Part of a small language model's weights: vocabulary 2048, LayerNorm before each block.
Each number is 500 + 25 x the weight over its row's rms, rounded and kept within 0 to 999. Layers, rows and columns count from 0. Numbers have three digits each. The size before them is the row's rms in percent of the matrix's.

# layer 15 attention key, 128x128, rms 0.301, rows 0-99, columns 0-63
075:492496481514501478517472489480527473508499493486500481481483499508501494500510496485548489484466527448540559465466491519510474527501479499501531499475532494520506487484556498490476453474510522
088:517494520509533508524465480533488536497485482512505489518473535528507492547469517490444564503538478536499514523529499508505521525475488513467513487540503489495478505500516517490528491517506491
086:494498559528538494516492521485481515535544486516494480516483491472466519463504486509495509494491499495511557546480507529503524483522497477489467540488506499508506572494525492523498491503487507
084:499522509480512468515530480504501473485489489483513495496499461496445506555437498472510467505500550484548483568537512458468482500466509506531459489490475465477466467485534473486526499497497473
078:503476523473471535490498509510497503511477449475495487526479514483487473479458517493489514502529479512510509493465498490497489478515497507489456503528506502504495527468549471529469428510438508
087:485492499476512474517534500517546506491505509465506472496519478492469451517439495449472474489520501512476503510526481539466532536514505496487521473504523485468477536514495491544537526493488535
083:555551504490529483488528501441494530471505520495483529488495517513457476510523474459521489528534506523504511524466476505481512529483502528481501496524470498472499563532481515486518491493477518
082:535507486547514500478475508507505457495492441492508496519454553477529496508499486551498494492507459554459481561498529506488488514481480532486530475529464484461502486476520495455543522503506506
091:497492490559481465448502491459480479518534450518499484512505469501512490488489492540492519540478516516531472482445510514441542499472504504541496512469500463521499470554468540451550497492510520
078:557484460505512530439515491503462460499518511514538511507498526483486497485466534482443520502527501524492521523474517523489505511468485501482516502545485514516470501497516487501490537507502517
097:493540516506482542557512481502561527518530507569525503466494483534535481500496499509487510473535499469481495521470512493514516492484457466491451486514453477489449487490501466482490485503504516
075:502497468540514444502514487447518490537488510459474500537492510488513480496499483474517475502473499510500446499484482517483532513472501524475478485528461478460537479462476500522507494491456489
091:478485534467491510507504487508520498485518491516503494484493440504507517467554535504511502475505484476476498485561493510505500518524514536508520495499470498476480512470456504511485514498511485
080:473557508500488506469499463508457527506532513498499514479495475505494529499477523510495523472477487512441467489497477470439463496505560521471502517461508470507514481515518499533504475475514501
078:540494525544543503478533546434515515519476473520497502477484515530510449456480505481505519509506409527455506509502483502478480476491543501487519504473504493500505430502480478531530488466473493
089:479522537478513506522464469439462508488517563480517495485536488504489502511528522518454490505474506485513532462499481448515464500494499523485503518494469437512493487521532502461471501516538494
093:497514516524460483487530528492474472522526492521518486534506501488505504469564479523479517485449522508503514530476484529497538509512511484502506535496532513507513480509473532486510537484546485
082:478492477459477518507523509450530487525490506482519491529512503481496491492487503489520474496500488472468503485534436552543508511490526555461445547519512463508535495507491501488485486508493487
074:491471492511530453498484461513491496483508459523454513505538520444541520491533464479556494514499481503538505463469493522469474480530496464500492486470514500486540449524453459506532464501478477
088:482447497551534458498504511470529474443519530499516522511539512500511498486510459516498479505505513477481467494523476564515534515496495514514526515479528493458572520526482513511483524510514511
090:480479487491512501497484477544477481510513522516503491511516500529494537505524541550458527462481470494482516484486503477513508552479446531473475526541456518530535474444508514506499471551486500
076:500482463498529485494499503475512496538543541515500430501531527514543482472514505494482503512501466466504530503492455530489517544510505488512521469462488489495472518549495539493519506492528481
082:464518498522518490487490442454521490504544465508503483525513507533530498446456520515493501538500505495521497514527491508498515512451499486524487483499477530461526550513488526498512535497508480
069:553528518454500493484502551491521510493516537503500533484500507508495520500488523479497531473492462480514500487519447513510495443511466501530532463461471489503522459496509516464506507542508504
082:481493511454562513482535474477497471505521498538494480511518526502524493443505488484526511487504469527487543508491522488499516479505496463505503464519515544511515524489450514478480471549491529
075:529521534486493521520556471504520499486495516492498492503523511512483494516517534461484475492453486467493494485448518471465482487506513501521531525515484504517507459494493518503471501436504493
090:530472487486517523513510476467509503497523524515494500455456540514466502497487445537492526522484531461489550540467545509502506521563524515478460491496515488522493473486509493492524480473489512
090:503476520424516507497489537476543494474487512503487506523496520487482536509499480488497530524499491473564529518490529515538554480508436461480480506440469559513480485503533499530482473498470530
090:486489459510497486479493494498501522512517493428483462517509510515517514505543527521504492530501512544489458525514475465481488475498523470528544472480511491492499507506462487537472526520504499
090:509482510488525495475463529485485513494541508485504508483508486531477499482471471502512535465458484515505500499503468519485518519521520474506465505477486514525529493480486508505516466541505513
086:535526534546504503555503532478476501525505501503480490503512477503490475492542475525478497484525546499514544502486497512511511535482465496475461513550466517494503477472526517481494483543526462
077:497496510525499518509479469495468452508519509505486492519486517489526497529518483470520481528515554488522503516530551449518484471519500537510497454470520524518517502490486499529463499478484498
077:479499525473428558461494462479512498524480471519470510486469522488487530503517548475490511504479496491508523497534517495498453474528482523484536508504495509524493455479460482563479506490496474
093:505479490502459520488507542488527559464459523493507489458504560488550470473463540505489496522515488482475508495537485529481518527483473492512510498515489467482532508523489493477526511520473474
084:499489540472562510482500541484514499433509520505518543500524515482500516456478498464560518505516487537515579458523441494512476516509523504519508462523481549484502502505468490472539478511502531
081:473486509482505488446469513519507530556484520498518496458474471444468519502497493511525471512490491498509527466481528512489459494544510515512530461506537517534484497487499515501494526506488491
078:496526472487496505506515511509446518450487466473472499496500520475504519514540497453449498539485524533529535497536506488494518480507494443457498469535495565496524525483507487505478472483516472
083:502509512461544480509470475515492510458478504514502436450508478532515511488514519480475564519518487513484509482482494504515473493515521467460500521516509469466454527470531549483494489507505483
082:479530533501482493542496544485492472506487522575497508510480516493511517479462450483539539453524495463490501559481462514514500460484477470479461490464464473497504507482530504496514442494551472
075:516523511474531459513492501511531463559490522528474457504508513516468496501510515478459530530511497523542522496496521499476507555523496503513465487490479483509508496473510546462488503514525487
100:531562479521504496457492508516444523530512462527503463501482527480536527531465497497512545521465448504527496534440491465509474478506471492516490524448482517475471471467490512499509470536511467
079:458502469506510510468511526478497498451545477527512552542519531512464547506517516523508506483492526484538488489494519538545529520433474468469547483463514487486498519517456543469523484514528507
083:510507536535508456502509505505436501514505522496507487455505508453489451480527529516464488499493498513445537506516500508465537545534515518507486506475483478521447503481486525450517501455524467
083:526536511502519486458503475522455473502489489474528514477514499450462524502463524502491468520511504503480531486490513498501477547513481522491484449463538477477481532476514496520535479513469492
070:515535489474474462469488484491475559514531501498482484479484489459506498461479499572519512522457487523481464515500529517431478494544554498519508492468541503443501501508470492501487468442480482
089:512487486484451462450515480485505472463528468500488518585538527492454502523512502509498498492486480505514446529507496540522484477491456485529515480496529524489501509498496519487503472500490469
082:505548526487507513462494549518473508454479513465516489462516508500486488520508493515486515510498503528504461494500524556515497473533460544471473506479531493519520481490472495489502501476503484
092:461469479515474519443496511491497471544487499521534520492518533507541541521502530535538493514467457499494461521497507505480510493506525520504557534504497508481554500499472496532486531537524469
086:507483507509521497524459468491516482512464491470447460499525508477481468540519518497499513518490532456509526488514546492506511502480479477520522528513469450527537509476501474527508515504496527
087:458466539515529463493515466540490473526508518437497456528462460484458502499517477458491539499474511474492482429483519469502535480485490505527453525458538490504519465502534487504515498506496483
081:501524509514464524496515497544452521522507484491463467493514481511465479533480556509503464535525544559498527495512519491497490488530529546482502475526467499558502496460524507519507519555465506
082:451491513491518488502539467480472493566496498517486511504484509501516486485510519476428521521479493502527496543471471487542497502533513486494484547491502511532521433493502512479530514512528476
088:525460477532501491540532537505526519501514477478490515491524481479511477530476506535519489545509494498515511471528508496502541525508516480510533502492542529541481428463492512534537537481492485
092:473477505461554485535469506525501507486495475481529475503486445515484477493482454483491488494491489522510508490491483453487494471542521528504476517575491481507480522513513487519509540465511497
072:499495486491500526540488479562515489503501519520506508488537489507508500537510534447483523473493480505539494533492511483524462510530500552487520493469508522501505482523535478509491537506548527
074:478500517487524480506522474477483496524482568479477466500517472505508465470488482483508530517483517473520487489489468521535460496500493487475502485476522477488536520534504475461535485530462497
082:502441485508475473465507527496529526481573502503498530530535492453479523472484480479494475503496539515510500520500535480484521475513526520520521505502508515525493521500485493481525542481528505
079:470502489474526506488493505535466494482509525522527507486473507499492566515545482464473536461503541533570512529517539490506523493493517505464485516495482470460486496524485489471543488490480468
089:543474496494492469461476474534489495502520477483497470492455468472478471496516468493472465495483544475503534459482474525440538492457560469503493518495500477479515534517501510441462541506514521
082:520503529538523455498497510477486471511572528509513527488495460494460488481444495532532535493461519494483508482533428552457504505479503492497477499481533463491480504507500525514508504503541463
082:495515528494504496524533532471483527513514469469501447530533497530540483468504507487476513524478498478482475486475475527476530496471492447490532495470461515508513503473508511498488471526524496
079:546537454488497483483482509455495485501510532482544517513522496534479512506475512541456510489533491477502517518489475522501537520517485523435537488530470480510526468501513505501511486517513492
080:494469508517526469513503512502497470448476507528474524453514523526510533507496519481468540466513476442562503486467514476526509506500508483496520513530500498535523498479503498506496494512461506
081:492492505535531497477505486471555495473542509491524472491527444512482507485486493469486486493512463494478497518586471519502505466473517479535529497523488546520481468499462507506452504496504497
117:519487494482433493489514479477549488477478545499515497500495474518453517491543522473498495490502533494470455522502462527501512502550495500481506564521484545522479485513497496509523476495522515
110:499464468539476473503473518497508504514517514453493502545442490518509487509502480480503522513534501500478490490529455541499541506538487498504535442508520516520528501494498475484469472511527526
109:495501506454505506468466485504506474503473524508502533506497484491519491500533496488505503487543499543555465512497490510507526462505532480492487520426520540496503510466479497532461513493490534
121:494504497462517459456522476528512437503512523485485540484508513507508480468517489487492523521480492471491507517470492486514509505461498513495517471456492560502481560448515500507513482481528508
113:551481512448525525498451491482516499523525509540485500502517451530480510491499516507485488495526516470507490506497535534484487493490523511511551494461542471521501443462536507511546481509488540
110:528512472497473472495517511506482486514531494536487438548513522515424480522486483488477492505499428508501494473479501503509492490509513459492486542462520524498509526479503499530524494542496518
115:510533479511547476462485506516471504484561491454472493512495486474515490514545534538495499575527467499512550482543505481485489505515484517485524507527503541500461489492490501517510525492529520
115:495489430520514517522530485553538488465492496477497518482466533551544495462477535520499498493525481525500514516527532518500509487481528475485494544509500475551544521508498502508480489499460502
114:481471489472494468505495513534488498485504478513514486529479510474522487546519484495520499463489513530506489565493524512467476514490489497500499496499503510555452524467502496500485483504556495
115:482472469543504496492472501474516523470491515541510497482525499493497494529533480541480462506473503509472495508518485547515507478511455508552508482532465467476472496479473520507559436504502491
117:482470474507531482500578511466514510504526521454490517476547533466503481459508525476468517513545486538480511496514512479465484486522548550506498510478537488535481475506484482492480502516473500
109:505487499497467478484490530495503500461513491476531534544563463477496544530495485534497506465504478490495449557494497497468543487516528469522507535531493463485527484532464495494505505479526462
113:463467481445482474526480541515501506502511509488489528508514507520482532501520519465502449508535517476507499507441522511524519427496508506496461510502536513525485537487481542468472466523491498
110:539480497512484501523540489509557487487538529461515517510516459479495478501517481494531483531489500502503495474455470470463474493498523491505494548529503515445498510523485523511497567516534496
108:448467525475464521497491521458523499506468476476505525565501541489504484523533516451545499508516525502519520467500530510502545533490522519513500513505485530508486492509468524466476521485511484
114:511520526544507515469486533496493505479473532490473469470502506543534482526512514516523520550513504509518487540517573489495495493455532466515518469520550488514533516520512500550486503527520514
109:513497499513499500505502487505476447502502498498559506477517496479489501552486476496491505499515498493515532466515493500540562506492502492494466503491476494508489500507505496539502458520493477
120:512523496462511494547505540517499496458511497509481491532460470517540496455506465498523493481464534501499494511466476494441497476517498523459508520523458449495497489499479517563526515490518488
112:520446477527472459484520504537520506519532499491484462530521504536495486440514432536475492469487525496524537493525514506501530491507505472471470503505516513503542458550509501524468509495525462
111:468532522507524478554491505490502489468510457487466519471503513495485489525472534527512485503491500486479503512498494510526496527486544445429507504471449525521507493481494503478472470493550547
110:514518469513522472486491494452483470522515483527485539515526490510505452517532511485457485490487546490488523497500450512519520536449470477477503545485494490508502487475505540464536505508472545
116:460488489481489473484510493505496525526478527522549475490488495519449550499515543479469483510541475523536542526486479538475505501468488480470521490516485488537526516494490486517501513515497545
115:487534522524458533493498518504496523496500519504491491513468495542542463499479503527499486495502477485526472503453431500496491485469519512497469497485472514483500496479464506504484493522515497
106:479496533520487459499516508502463499519531484515480534517493501505511496506506512500504472503490505437488515528515491480505515455492534504528559488510503509514518499525498498488508529528466492
119:508479507510498486488486460521480478450491465509498531527476501519504466482502508486498496549532510500504495512523486503500498490509513498537509481478495491510503492526533567512460480532521508
114:468497486488486519493506543505550459458505533466503514487515524486496499490512520547506473488482521488526523481524492550452502480491484507473521491512494486481547504522482543529487511520509479
109:518516441506545526475456523528514520529516472537554496480480457480514487511503521504497500496496500523500496443505496508483528480514500515482486477471476503504517515520473511429481443536465477
115:520467476540506503481440527481522498471444483481484472532496488478502470475469498486500515521476452491514519525520495531451468488453528523484457466510466553507499500504490542473493478523498537
123:512500477511503513491518542469532482463511534523495488513499465507487465497516517431508471479528504511496501460513471514545516466485468480502506508451451549465484493547483480528478511528496486
120:539553461481472533519514476449478537487516442524517491474535534492514517498511507513422510495523468504540481521484481453510491490494510494508505452520503538532470519534469504489504489502523506
101:564492496457522526518492522497503529498477487505494441517496535502487506495490489473491513477436514472483511528530467513458534530510492465513519502480496493516467487506435497482537527482517534
114:493515478507497478467481497511525470538522495508504506492461521487512533484564467465484529508463484471514457499495495505499497464499511546475523466482504494511503462461498506501504521494490508
115:477484498512472489480503518529492497539436508511494528480496510524489504515507519458507449548515554531474490486490527515472466478489451478471493450487506500539507489506502483503540554472540495
112:534499506478475525511504522494536465527510491461513524415501505476468500535514509521472477488506499504488504512518476506513484508501520502466523495495502498519541528464511526530469503496425500
113:480501519514480482521498535522540470496475515492514539538515515468476526465471467513521510506576520490507504509536490521553488514516501460472478490494520485523452483503476522511555486475532521
108:492542487531533465462466506504528507516510500498504506483513497492524541497532469503519472487504497478496501526465502484503465507485515488507469513512475449481465470515489480541475449461507515